Weights of a small transformer language model: MLP 320 SwiGLU.
Each number is 128 + 32 x the weight over its row's rms, rounded and kept within 0 to 255. Layers, rows and columns count from 0. Numbers have three digits each. The size before them is the row's rms in percent of the matrix's.

# up: layer 6 MLP up, 320x128, rms 0.181, rows 120-150, columns 64-127
# down: layer 6 MLP down (transposed), 320x128, rms 0.101, rows 120-150, columns 64-127
# gate: layer 6 MLP gate, 320x128, rms 0.18, rows 121-151, columns 64-127
up120 098:163105122126152084115176123190092140113117125169114167133122148109002135094137138120174102061115126165184093138117113116189126126161116160136075085119135137181113097167163183112085147098132188
down120 095:137162113091152111149102120107169129174134160203121134131148116136107124126126083120054139172119171131131101129135137083149118093091125178149115135189154086148133091122140150192096177156091081
gate121 087:051115117067111104154123149122140157179133166171170136112182181165112109129073126147142153105089068158191131190141124160124155154113147134137092069123149104170182151133155140081179162077115131
up121 104:065128128094121136132096172110183112156160139107111127163086209093112114115098086123164124057109136195159164090140127162110151168089105160121065126100122152192115150064144123156173162116082147
down121 099:120158113094194123070069118080161111099138190094150127164184110090142083134174176184180085098145096168164065171141126069103148123098143113140237123138138149181093080147132152150121107142151141
gate122 101:119118105128099146106092131147119076052176144138151164125103127088162082124144114128152092161189111159085137119114099113144189165113061157092154111129120144170099110162078143159153055173146131
up122 108:106096130161153121164181145130095117105149120133171154126158127111157119116128121149119121109160189120146102123144098153041174161167167109111093159073144143096154065154135117154064155151100118
down122 102:152184138150135141093133094117148149122130121142144122073132134128109159138181110161152075159147044134071110117134080102148131126127088181094171077155158062153079117038103161042160110179126077
gate123 101:123114070103154166162131116119106138088087135168132162086150137189110119113144176070162104106111157174112188137183120142199095123151142081109152167098095132143146125149140072074054169095077112
up123 109:141124068103109138113123146078115144114116131087128197083103117178175147100149128088141153121130119207097102120175147196160129106149134154112106166133074137169209120121180117063109149104091113
down123 098:189150130180159111178103184100128110154192146096134106040159180116070106145099148159176136143154108130133159156139118151143093112154116165100198171091125148106111133087129170141161105150129156
gate124 095:128195144162078155190137109106167120140079237077130144115164090127143132168176127159103145110159129072102154108088110121117103154123150161156135103119132082133060142138098092151174140158062145
up124 094:114134140138109132072150076121132106132087110101124165123146114112206129127156113127095151150109108198150089208097107166188124109194178120075111145133170135128123152187120143120147184125166111
down124 090:136106170084147064190149150110166067138136173160156088133154139126157128078183108191156142138181127116129149096135137113179114117122120211139076144178139091149125156081119064126123083137083132
gate125 097:138089103089076122148180142116144148065103148149161057151149067110091118158117191091061093124085105161140151137207135164182109114133100128155160153102128135125111143077105179101101173145140123
up125 092:139198152139166091097129161129094167078143130127143150113157081112121176145141125046082132120099138111059097135132132115210149045122135145147161152118212128062093187171130114177102114117106141
down125 095:139157160171136096105141122142096159148068129115127128142116101160132142070104088194113156116089089139199048175168136047176122123174116157147123122137112127073119122158076114134170118130055146
gate126 093:177171138159073132081189202112079102113167178101108119133150149092109107102143143161121148096172102116123106143142144182100103160138064128141055142113037123156083120156147117097141103076127127
up126 091:127127109054115123092105081189164122140113149096125156057174103076154143101090125194150137146155159150154109139143121146203144111110073085079152116169054088112181139136154139194127128140118150
down126 092:139109122176105097107121120138111147157072160070162125151150083117131112124102176100119070107167182144101108143128091151085121159131135096139180157127134066117124133163152113117112105149175106
gate127 099:111179136160145071144109120143134078112134113135138092130123090146091092110139096140103122151109161099126070056145130147119150130102190128065096073164162122161164156088153132091113135132092092
up127 096:150117100062165100153167148131129157154063090087100250089123153097134123099148157097137092123141171144154118088129070114114128086057127132144151116130147144112173112155158117072092078118109123
down127 102:124083110131048137140115152184121130018115209184126130130092189104108172065093179166111128145141145150126157134140153119167106145140147137155064118169063126167083160089113090164094136107164126
gate128 089:114119188135168137079208085165100040158099148100142094122144074137210152135130166163129146200135200100093110122124135100088154125175135102137069148158183072110141123071087121133104132139116140
up128 086:105093090108132160158082174111146196145155096166150183168130182134055152133162104139154092110173078184160130132159131153141142150092108159087177168205120145173082158126145149115197128149127124
down128 091:179152123132118135171195101110101157140113140140190123065108060111172131103151135106154113102126146145137129081183144145083178071145064107191168142091161146153162110156095080158139105155125102
gate129 098:133068138125102186116120103112108113146138127091099058110177140126118152091133100166120093171165153060149120098149115109126116136145118139133184169133138065199147136205136118124131147104078137
up129 094:154056121101155142127136080147155140115149131111100113068161095119083139096152074158163098171156145124135098091149104124146143166185101156122112192125112181189089091131136124157195154149131148
down129 089:155125139210190135130112099106084157150169121143047147106146141103182120137140148191098063124125119148123109124098118162179158097136079118102163091112122123068110149115115146163182084163138154
gate130 101:149120171127105192114131112101111116107138126083153154142146178139157170122134083123157111109119136089089141101168103120046105156108126136180097108134121103169078070137105078114171146144155125
up130 104:113189126150111136080159079116118129125111128109156147103144105110093145132130114133151070164115104057099166140153145098114114135042131161186110120101207099138109122170163098087191149095167105
down130 099:107144135210144129186109134156129123130122073087100164122146155116084126155108138104086127100152137153124149159138091147060087108088137176135117166094150119113143113107153139162181149123102093
gate131 091:090146183101070129200079152110174155147135135040115183111164124151121149106144193156104162115117116134112167100091097164150131120107121111067114064176057075093107070125064054131142120137118126
up131 093:144139164103075161152132149123148147112145126142091192148186107131143155145139147126099157124096116151140143129117138138117095120121130123159128124179173125109060106140132098105148119081143132
down131 094:148145213105155158102121161125135182128142075099111142116149182177126153115084176129162083103145122131151126165127154143097139079107137111108106194176131164166139159101142138161044169134183086
gate132 099:153137111056123140189151084139156189128154148107144116110131094079103205105077076126100148133127131138160089165166129149142127075182120097116127164103100177118150083142093124081162174095085125
up132 105:160087128114054131101147166093116160126161142144119111107099198108082176094127101050148086178131078128132159092102118134144102120194102128128141152112084101134136106134118140150236140131126151
down132 105:134115087110137136070173171138070125146140119094150146146068105114136105148195118126107119149131114213149178167063116124125161174182102082100140137147127121149128153126157214099096153144092159
gate133 105:149174148153145196048101145071108133116122087182204148116129106120163110123116170122123163081162133198152093110123077137187079117115117122122113124107151138145169122164121123187108110167164114
up133 102:119130132153140129120160089100193153140154131235087142153174161133129095071101125149133125155117111165145189162134098152173084071135101063143132083109198152125112177148135141170086119124142140
down133 101:086108095112165140135143178173126139136147133124107123128091132103100133170179132137117106145107119127133104074058197147109125171137059093141101045178123121154055140110143061190131105094133119
gate134 105:143124113182087097184105114113102122125122113089139104110105085154163128067118151176105112144089111142106123115130178082173149148101146139103092081145110154094202117105127132117103188115131106
up134 100:107220170115083136151147137120162132139134091111139139135113128231161126150118065154156135112130167177136142133101134120114143139116098152115092096160116108128111138124059119120111119139112125
down134 100:113099139071110160129150112117146112092138140164114128095080121110107174126121089183119145046111144116110065164172154119166132110105138099089064086155153073130111151108131132088159112114135115
gate135 109:093061152074150121095086155157170110126117126084171119148118086084146177144082179094119150087104128101123104111141169122138137121071134071085093130101175137145110141147148165141129164135051126
up135 109:154064111141130161115123199103101118139188122144160087169164147096080090139125081130089069098124094083135103157084113153121151096106138142129171139103106128177085150108168142131123176044169140
down135 107:105127146140207159155175122172113118132103154142164119147112084080157106120137108142124088124131119147130150113102168118125091151186130126124184113184127115160130096100108177105078143163120151
gate136 101:124132129200123163109095129091083151146124149128091170111165148152095154036171196146092156158121123179069196171105155166182120123094095166102128104160077163174112131133133120167088134152108133
up136 107:131131091115101102163153184154142122089184128090112143133120131162122136126062132214124150115082116206107097119151205117190141146146161131161124103116122081178122110163109106119190133163144124
down136 107:073152188101086091162158162153140105118165128116090113152096165110188149149147130109079100086137186054176150066139081115086106127146161059149155148106122153140100187146129141120061130018167144
gate137 090:157163121174146148130155137122093081135075130121159155107188083114089102109133117197156081030138157109119115152126116105128149123132224134174049108119157109172156112135125149114139118135160108
up137 086:163129102187100141108132146117094151147106139124160166086107053119111123144186086147170130041090127078138103120088141155123126098138190145129184096132110076211132064131142184114142124132155115
down137 085:124042131145140070118115104121111158113163129110151149125106164115097160168112126131099123146099192120164113179078087101099129121125111131100255167095167123089082162066114129132098104132112156
gate138 102:103166024092126117123114116092146153125124126127147155108142105101118143115157152118135205097112126125145134080134145103121119122161112125104153089112175117133186144123122087107129116118131063
up138 106:133047144088114073142122132182118107086123156173124081091125136153122149014177139084148198100086124135135153137150184135121162106145134106127137117083062103125170110119166175115116107157115167
down138 100:144107139120175063108063119127159125120110070117145143104153161117111146125115129167172119112131131152155148148125147149158132100190122184091125120063105163153133136124157165131135198131067168
gate139 106:156132115134120155136091127141136158133153180131132157137154069111145126134147087096171097180117153054118125073226086126045132123107140176151141083213121108108062112070126115092097158110151144
up139 104:134144132091158125117161143125152157179106053143147128135131111126141096172114184151113061123109156168130134157156133125173136116119156132100102108118136166106057163124175133126132166177129104
down139 106:173151142063170117162136126082148096088139115064115100191117092156169094129166110167134087108112146097148121115157108075163154063097165156074135114113087101097144156123111134131178113095119092
gate140 106:147171126123163127158121086155142150037147165095106148115102135117134156092094142090179124126093175098164164095125081105177149131097085132098099080120174122141140128095094109129123101149083184
up140 099:138161138122079131147127171084136132132111164162143096126071109197159108147147104171094185115120162200134143172149163168082118137233194156112081158127149128115118121153140077100104137124118117
down140 102:111117183164136064165084138138119187143149139116088118113160094123097144102112118117109144086180115079163125112151079173144122160080125100113040101177143125145186122082133117126197132190064122
gate141 094:154086103126184218160173128144150073131199123134156112158154118160099068171121111151083161115117182148085126175142065109135121143142154150152172131111115084117104105116109112130125121159195133
up141 102:109097120150169136110096150151132083145162150203085127135186091128090062146112100194123137103139169134137157170170119123104115147140112135160151156084135098122138102097128118044061122150190137
down141 099:113164165115094103073066132195161133171164132125107120097092114088089162144143115186121102090100076096116136130163127112151144137186123126082105079162139116162154143165124113157160135105109133
gate142 099:147103119092078158098072137082154123144098142106153156149106141097149172142127104149203156142075099135151132117107169089119215145096108118136129083124135131158108122151169086159207097150126180
up142 105:147180137173154143188118101099136141132111127179150124157188143197148065127154147180114127156138169103150091063130120131147116177158146143118077135087107136114152207137115088102109126161201132
down142 101:096110064162148108128149144122075123125149127168129092086082122169167091142155197150122127137127084108161147136100130098119142128148087152092148111135189131096178106122072123140160094136085147
gate143 103:091131146151122087075138138106138152149120139108154138160111067141137161199065131190157147099143120140108125179172093140102101121125032119111136151148110161149144119121111113108145149167050133
up143 097:110135102084123137168111124113120122108184121131145154110108126105134135056156113103119149142089146180129155116060147141159154153125190147111144082070131098134155076085116183130150073083148133
down143 102:099096130103096169112174119139100124081121098095109138201103174139084098102121144115109131147164173171077159134138148070141096103161124166118197168138118082167099161084133056150137170080143145
gate144 093:107144080149175132135102158081157106108110135124065148131146138133091113109116111088134133186074118165191101087117153191125150139117077079104151124179144091102150117163125113179048175105155148
up144 098:183141068165144153145105093120120183182107137143173144127146157166119094192094153128161104089173170129099174181119220087151157177120099155149140126126162173138109140150130117074108132089128150
down144 103:180139167146094176162138105125134152210146129129134078073130158148092171149109094178137133084158136130109130159124102100145114114172202129107154122166064169143101174109158131067172096152177150
gate145 103:155041102094165182122124093086118120132113164130193176066146133146116122187089124092127086114126156086080131114130119146144150138130124119084144126086161131168128187098155133111096095141162181
up145 106:083171129156139141128139123128142099138122146120106036141180119119141132140155106199120193110172121175121132116157133144139068110165115103136041135129106112096147127148086175134121098145115120
down145 107:145132150121112143150163155087119087103128130156135091121126139115112047128102174121103156088066139114163169100166100127157148157066185173149112136133114145120116123118153174168132103132108092
gate146 114:162149120139089107083139067116151062114124112139167086167130132094115145125160149050085124073164081127075075095143112119163092109155112078087136140174147092126100100094126091167112081115115146
up146 106:113123128137137211166080149109123135156171096126103134174091165129166091165144109201065158134086098130118138180152105099103116105126099109216148078101127171129065197118074160167175118126118122
down146 107:135111109105079158091110099142150085099167139099137127109097112089128122134126121132092162166071146121154098085114170059133138122144124128134087155102164184074134130168168052095202098127106204
gate147 095:081081153137096144164146100131148178101133094111118127115110154142078175143134122089067166102058123140111194186153147109119122133067089048087171077132161139113123172120132135107118163070089106
up147 100:148107131083177165115128115122158188039134130121179095143160116147102121060154078113101080121119146141150072129173085137150158089117127169105181152177121155108050119159115173140114087132090227
down147 103:176108160135136175123155193128141131124116073112146067158147143148058140116133153113167150095132158093175072098150093142102100129117164079112152143177175141109059127139131116150167170116186189
gate148 092:084127100160145187135174103209159129198089093159138146142153123137074112169123133120118111140121127092107109114101123170129093130137180110165144175100137156111168130174119127159140157171086084
up148 093:109141134100168097167122136125154131121147153136192126105113090128152200113145154129123140115158136113129070128185074137089096113117089097138067111148123149118099108096105145089126160206125152
down148 091:119109164185130146116146165102124106222070125132109173167054145140118130110093140151144099112120072157132103139154155096131138113171154215037079220141106133120085070079105104090155104108135136
gate149 089:102185165182086096038125104191112088129176124140135164101150116109164163147088132123136150109120146158084127113107110120180159140162114130135134128130099154102157104119109172134132135110181153
up149 085:119147129163030123076124165170160132092201168142169097168150074083145147116114153099133139099158099177072106095027112140145117141089149102112092163124099177094182075118139133147096118124161140
down149 085:085118132110108136114171114139158143145182117133127088170078167148156092106147111150112157115120047097094107117109106077132123119121148187118100102111145062134100184103165088148138186114128063
gate150 105:064199145100116081097075101211094173055101092128130077142146100191134114109112185109119152111114136084167136146126142082144136148141080123088125119100126107105088105140148174167137088099126137
up150 105:116075140124138125122196173065114096184130154153088188084119105101109112121136100085140112085171127106113189123128125123078114119146227123169135163126097157161155107125094147172135113097136125
down150 105:099190112107148168092132110134150175148231154137105117121136093096049153142115125149115129148085147129208119130104110095176163145141093120154173160042185137093059096121168090140153094103106155
gate151 097:086082077114133164119160104165072135065148149111089123110132195077167163117144132104092170111134076094145118156149146149104153094105091177172124122089057103162171064156126141116108149102117124